{
  "hidden_size": 128,
  "rope_theta": 10000.0,
  "init": "uniform",
  "init_std_down": 0.0,
  "warmup_steps": 26,
  "schedule": "wsd",
  "doc_mask": true,
  "max_steps": 8844
}
Each number is 500 + 50 x the weight over its row's rms, rounded and kept within 0 to 999. Layers, rows and columns count from 0. Numbers have three digits each. The size before them is the row's rms in percent of the matrix's.

# k: layer 7 attention key, 64x128, rms 0.126, rows 42-58, columns 0-127
# q: layer 7 attention query, 128x128, rms 0.132, rows 43-58,107-122, columns 0-127
k42 120:474399577466502500464519556526481498418458501534517472580565490437450575537496593437470540452521574579623474550510490479501530478355564559573418473553542470542430439543559521473395545492490441508522543465518421492515565533422507446473462478536453538524505566442490573531539504462578512602482624479566482568510512560510472459500494523511472512503572475497511538458453384480502476556531
q43 099:520443514454547340553574513473458485425519524595456503502466543510474457533495491457484545583588415489514477573470560469508424552502599506560429514600515462474457462534523575546448511553533600495489445556554464423536552534460456480616471506548549575555516534511526577487494437570511577454480493408472521426452526489552557464528449584534520488550474489492548505520451467423551512408468
q107 095:545503503448480522504572475534483455530450562527497552528533516445473454556461492489488455463506407484537501410497580576497498499509481549537466494499405536377467493510479516484504591592523487581465450576502497480617484581565442505470582614559550563539544507466424487448537502390463413463508521432440489513463568588401549489405540620488500449460467495568485435507492424486517455462499
k43 102:485496510492574540559405526528432471633524480455569572516537470543479526460509537499526441493568452379566503541582364502515486460476538599437480355510449441478494404570572421548477507495560539395518491492466525519553487482477529544512505486551415432446467474536580445438503474451451506480468539508532622493500546501575457518508523515489412556463515437468478502453481540519500460474449
q44 121:576508467427511436519541528494419479478465424395455487549426546585567491505453562491551463537434491427519492506468586413522475551534528520571494557516474585536495580440491634520463557565461571489475511585446463466505528430531480577495454430473426530488516454442524473505513565557543540462568556489508557579452654513464520399566474440501497511553520478477501525514584465460495521466435
q108 100:521507437515524508552532515510482506453462506516499460439554442568511506457491516616476513489497483500505458450476523559539530482489454523629410498604551531455498481518521389550490468484527488478506422533517530470487537529593395571577473552530530478543466468491466522519472327538575492526559464514481559411507497551421460404560495463473525520503432627599456447602512436515517486579578
k44 108:574488546588512551474569423449549560520565532607503538510557622508429486499555485487417525503523491501502495475543533457523461481466457559446561565487393414518561466444520480562518422435543605474441504527504553556432411472422558430457492490468477513605512480444490548478491472548586512547461461462565518451517531486508574518473500575523489565486536528525529408518560545580410582447544
q45 134:359433531499442512463504487443482457449446530586549441534519486535504447499516501545508352529434599581483530541501484521367494445497489501586586491467491518562514508511473504501439519528552379489564497510363388459506550526588462485518557540568484514427421543506476520554519449446477453457499502439415469572591484518540513582459550543518519480536482523516521541453443488522481464442487
q109 116:409423567521491439454476439528532411553418570443450484495517468503482467470530501528461480496601463465550571548478499487478349527507510547584436480500577501534509503469436456494489482492566397536542414514472500516450521537537480463575480553532523412528428383557465599475573480446430477414525586485471546525466521512540535446473553476522482563468566504455497406617531541443453514550485
k45 102:512529512416553470428501503508516564500458545504533453472473477493539430586593458500599504504534478466429459483518468456525543458600478587455539586497556409500472454541519401399602591515462517437473434469593530547511481455550446510410431449495447537526434565396528517502532445556520466504462486425539462416550422564503506525562521508515361461523504504499564496540518441447511541489544
q46 129:549493546579571431547465513351441484507427501625558483422485502548540511461489457512535520473509505533606507485581398539446485411477342531547559530524540443430511555587458541531534494497529485442525555491496455534460470450542480472541483518465482428564483461537529521489472515491595447482516471523490486530579476455456377509505400438429461548526434460512479475564466499531397521497491
q110 110:549391576554517418525447482529488427489455449479517505425516474579506612462431494551484519470474478604529467428466481476476540518437452468537448588559540497494489535445444515515544423475405530446446510502466546519534408438556485509508392566412456447503550460539532514477436580485604421560488507496461489503482484456491411383552521424444448577540505605435492536477466499449483511533513
k46 111:462501425521429527505440597506475486607493449558433594556516521486422605423506488540494463496559594438509530519475466515500583423554450476476524505505454577510466540468586526533496504490592421488412490529484517468521567469456502513540549471571505507458506602519484491437444511489480482462485530466448406529426516467546356428449447489553506549504549543563426544451506533414614467571496
q47 107:501563512590465509490513510469445445496521476524438436518433565509447458473584540421599508576537497402438474524445542410489418516606544518557509519434464434530499480527658450544521463464509565475488469568610503469579468508462392418535482522530563480427476517459519429445505614442467571564514506480502466503465464503563472515584479471514494475447521472458497500436509517548554542539591
q111 102:558458479523526474500488512534483427532443552480521421443468505483411485461446426550485445513576573526461548459585489463509549444474446470639476479515452480541470529486572475467472471416514385429512454468607428423545465538509509488575514533460467437541467423517529465488526453515510472522591572514552453564554518537432474526541473430471396482507450418544509482416396445482449581401462
k47 095:599464488425577469521407442368514556460492562439471522487487490527515567493469419421443460500469388504513487527563456486559579498481454441516506429456519424394518500568532466520511466555521539481498503546488501474506508541528541560588487514511459544453421622507509507548458421563467530428497514443433483603487471433421503447475475474530553451431500504550505528547569509528394397578494
q48 107:563470498536474497633519483524533498493513519506470421477562414549518513589496516556478454461481491529500537558449438460487540530528473514430614586479426568392454540549498609471453480562534571586436610461525536604504498504505488587494482506588500541443535522407470558538517567478523437463455458531503513538481572411561422531439543551459457478470512530552431558554537511508504595542465
q112 109:493474573555492503467561436530432579520451461491570496526494474570439490534536518515441438531501556597423525429427494518524626455518480491545530540483493535467520555515397553558537566540466569573433471467510501521511490443434408543449447475460581490407563500578557420515566585494530511535506539443512437545466632428373561473592432499520538502488466532515501534491527517533569505463501
k48 103:494481465426579414454512464482459476579534520493453445522584459459467403542463498460463539506508482502483586444434512544544513482504493434486471484508513501524455553480482543546521534537412448475427562546473480475541469475420434428548581510473414487409417423479507500512609535444471335492531582525453549491550458528486418387580495426469416477405522553536485444556560538489479490472482
q49 121:519497402553471537559483515494482531445570384530612465515523542465409491570472489523446537531480519469474477584485479558499465547484493526496547479537546493479646449563620469513525635485520550543541522487498528510472571539390537433508518398597543545515488526507534505456527472523569600419429412472553462549555488504519515560499466469459447416517514475520523492535520422502470529611456
q113 105:481427527511582471582471519503449559381446570531541617476631473498428526501467437547502478477505538482516433517572503407530537567498551452486518501565517516514508480453557528619545535542535488582462520395454530559494533616545500452541468556595487559596425559593510487469499524488539579459475438454422541499566500497465571505475433527416479515459510543433515551501485476465483529531501
k49 106:524459512484465440523534583572523502426430614542457457424479532491554339592550565508406534429474470576446471537522467581513467465515480427482388527481446465544474497433519502599442401560464503510570478472468493498485416547487521421498526465499502480512517498451494571499604490451553502556429528535467489555499503476458457498568496540571464519529551542599580502517472529529556402463526
q50 114:539507528504507499542457488459474384470657478516452471516483501488504526587562515468525507528489526495540568540472481504539497546471530442444526448504474528415488565442550518418567494477371550568558443625458566502422527481561453472466520440487517469448495504492578476546510427471393563458532551529514455510449635521600478502513477587559524405444518462409442555492521548470552528455466
q114 109:495504470489515535606555454509519475455535508533447449538419541536530498481523524425580440500469505478487508564580516445469434561495473524393530585575415495528528530632641528462509536455481505531536513529514552466463562527522501425575564464487532526541385481464547584486457466563505496507514483570519462464526540584578591513550518545476484530391549475489496434557447459565411474527611
k50 102:462505503483483490390510511513502527533515554497438540513425587561449376429563498535538500523462548480472468549402522528509436513513491473541485509578478439457559467479471446375513548534515547538523429447601494546452558531439531564558478580482430389500527484536404518526478380486446558514444582471483548503498495493412481524521429621487499409596468558467447507482468472485569518498439
q51 113:480557435535454549562395462485441424475588574516500459560475439512437484503473502484566475454480533409545443475527572559530579453483544526519464474447517494479426580445506540406535553472546481572460563441500524512392579498441537460524521492542502484428452371488541431467567536501521519456447458531569463541471447392485582535442442511527462462453527509407592458511541449508430427478470
q115 104:480413546477505531513531520534503573547419478507458468488456525510479498464485414513547457501490515627479542495546444544440600458558541412444555492393568489420456503487438426479508525507472534433488514467518453421499535460378485464512598598527559383517509499554463373547517540498553442501556484585484453521455456520445533436546517551479478505537494510574532527436381536429443472551517
k51 113:507495521497488505465478483510461492431488448585446510587542445467510434486556471573520534469501492426507386437478554418514564427511433480499546452580565532533522467486465547511529406478562574488538526473493551502521477533551433500430454477395568477492498545566529550620524510520482626445528529534470574535551516555497567612495555468533529526581420581442440444602568531567523566500512
q52 117:492553470524474545426520622500573469550526473510522425432555433502609508491514497535536474567455463576558484504531474543527479581446534473446540374483554537445527519461566553483494530412570532499492470493542482544540496455548509453536487510574517550599483530427429537593416589538539576449514474571524601588545511459493533642490533563519515546575461521502561546444462558505540490519473
q116 106:472556504530475549521458406599499487473520452459521444522492508536434498603549515484503461538465411473527671660466435565511344537483468575524470520529521469518474513447490417407507521478502499439502504461429581466455512451546540490479465490568527571579405512446510512446584498484482511484487516534541516555587473412525497548463538505525543485557458468471530577546465426506495454473451
k52 106:521519487520488541581491529498578567569484523521515563513504485398502461478391516446476582530439561493437537513530458449363394491454566490537560478523477514430598475560459586548499459580490489545520538564463546527552557531452442540524572471512511483499548497590463529514555532546584417519469505570416461543392529545413481433469497493539572514443514496472407471466600536470560499446478
q53 113:489485481549513527586543513545534528457429569537507583483478424392501455448464534592491570557497442487504429565485551544495576519479520530466481463553537536464594428471516524486517417599508516452539463488381517479466484534496473410495543554502479449558480561483534587524522437565498538541560411539518548448586475514567575568492504484494452622473511538622531366539484490449439508487506
q117 107:485526451456558530548582438492473484538549476481424408529462518581542474484437525534543484510495549464487544461585494571460399470574523491512550592553527580447513524490549495468651600560510452488488459575483500526427546562552429534516468507432487468513546441533579425488497399524503473531514527490541473425561630422486501480520398538486435503572528496562516555435481464451557452525567
k53 095:480449546578498557482346539497528568535402466399500467532481499445523515472510477484541517496502549551498580534440521517545539620517583542508488487493558477478431522405523511457357537451488425556493510383483425562571483404503477505514526548525479523443547450475489468452490550510516429507492555597449519510479482511552446531500439487480533566519491491474396528467501551483426546353467
q54 110:483483368517544434553489483440490468568549474534480455475539534508453550559419532506528548389500458418466482416434533473389502503534463508637547428615468453403480554549575603449498530519499531517554408422432436448479539578444468426485529478452491510424463457474484484532501486458500504545492522569517500478621481510495493550512476461447492467472555515556546449458532433506487503404526
q118 098:468563511432511490571517418450475472413478465475466534506423468469519469411520532504489546513523539575521570516527476522466404513451546354439495426432521508457502457437465561433519532514362550458490506517541465523440533559527602494499445454546473533468452473487583424507530431573555505512521558413438461413502552422493532490383458597466519513528490536457575522542581524519472572453543
k54 104:607442469444434638528563505511496580435528525494517506460513522605435517484455560428499558473590453423532442594534571537583413486475546474565588490443444508468479513413417528543517540464578476507478513515510505495489431476548472509424547572411476504461485456514550486521504459524468480436529428474512503508492467480578537588461454461475590563594554535521459540493547408540552437500462
q55 118:400538445513453476532462450497463489455467519450429458441501404540513419472444555484538492556537543401594547478483550413560511523410463523503410518511582495455488577440502423437494617547495578493519455481542494615645533503511538499586386524476479460523422497568558561533490461546605465504492518483567562534460514530483485465519517486509542501450448443442533471559523429520518524496505
q119 092:474469464469479496499447486433488465488461521595496583476523487534548452517539449530457477468521504546566545408559523498432569434406512455527382486515431465511570530545466420503465524493580572426449541538510561450530533568539603443542529560473549482543502477554466514537527625503529480496507531482588477421452406438413558495551463463577526571515403499541548396411416525510550506504516
k55 103:549564598538472496460566524550470468569559508516477445559547481487443483530509515412438524470380423485470506522530480553481494460463481518576523549491457492555432630447508463549587490450500493533550552550517462474467482556538426429495410490560521486483564627508445448465519449472466406489402468552548438530500400495541439390580529512484510511553531431424544528467467526499431489563579
q56 138:380517477486515539555429476458457520462519468510490440537480474474501410515524469506504429537518509606485689578488435499452428497520474532516629529518519485523451490564496493412491473452481435519510499491449437468379587590511431422582485477503514496398412519470442547511579517506477443535482522499483459535569540476553477538459553522512426478510546518536523523518435445582384506460524
q120 103:393525443552510523558525579487513596548489481526472566595429575478454480461508523506502490419526453468506500519421530421532496492554396515597518458468480487462502511578446509514535437482525448412424498493561517427449517560595502499461482513575500561507502520456423645526556457542503433506465450515435536523535446529597584583424521548455433486560458477534532533525542509598416496454510
k56 092:595461443585471491463536554583512530488517485510547484516555536504518504499503433543496544486464508548527604473452454476473491560509535541446425524601426504431524468512455605437527549497492555486520545490429479477490466561463445451456539486519477571459600560516485450469434607398444555520517498508412509505455397450636547386397564553457527480442590491510484435511496548489426508505466
q57 119:528483502527520511560572484498449543540521579456484509600516491542510563517500589551487596524474501585555475521377427548470541502551519529444475567455562491549575477474520480514561450479461512476418509511457521481448409315548484520465453591438505562542560576521483442438442445388554548507512556498552521439409472521453470489483500449427468472530401483497427461477530543470475454458547
q121 096:555376552558515427528499474479490516435473503537473471458393483548571529554460540482495538450557569459524475449499500555514479531485509525435577553502513532502565531454509540396529502588461485485409497484578402538526589392483480600498391460464553470461537562511565556417490456502589452562516470500554487451533550402462452464469418433419483473512550386487502524514462510430461494482454
k57 106:574529557525509450475562523436560568524554479418510500517481453549518449542522542554530445386592491619465568565558496437496478582571515483538500435455480459578527412543506513441632477446545533454484640492489505476402474570464431490487458532570561477472546505526495417548514462523506498536477530506451489499445453582561544486453547532504527512394515490585532562535474511535461571577488
q58 122:502553453532500434581476522630596447511535487503417558565462501478529517542483517498560507524461440520472592512492447452517462483526482627423507616499508472514526524444486503486515568568608522527461505467476450446501536496520456456465512559548519558525550497475542549531400371461430501492554530528574534419489501466639571507404581475501418473569554473445483440490518436445512473449482
q122 104:500489481532473569574490534443479463620518553499429509518574609550488525513479532545417435478606506446495516537425501442505524521508514543479465560462530475518434617510442502449516484472474560525464668512448556514454612529547488491493487440444537449450558380509514507444462458452573505435474486440461458541555491592568478496479500452491467412469442512508534605526519547463476563593499
k58 092:493514543587487442488552540564515396452446526498538549484457475474546493505474515457435398471508558511492575359524460523449472503547511509514524584569517504399530547446558459413567503465487490402503459504509516461645446487497540530521394523485512458445430569424481452519470409477447462547457582440525558498531453518526530489514461433463585477475424534494438536514433416471572510502599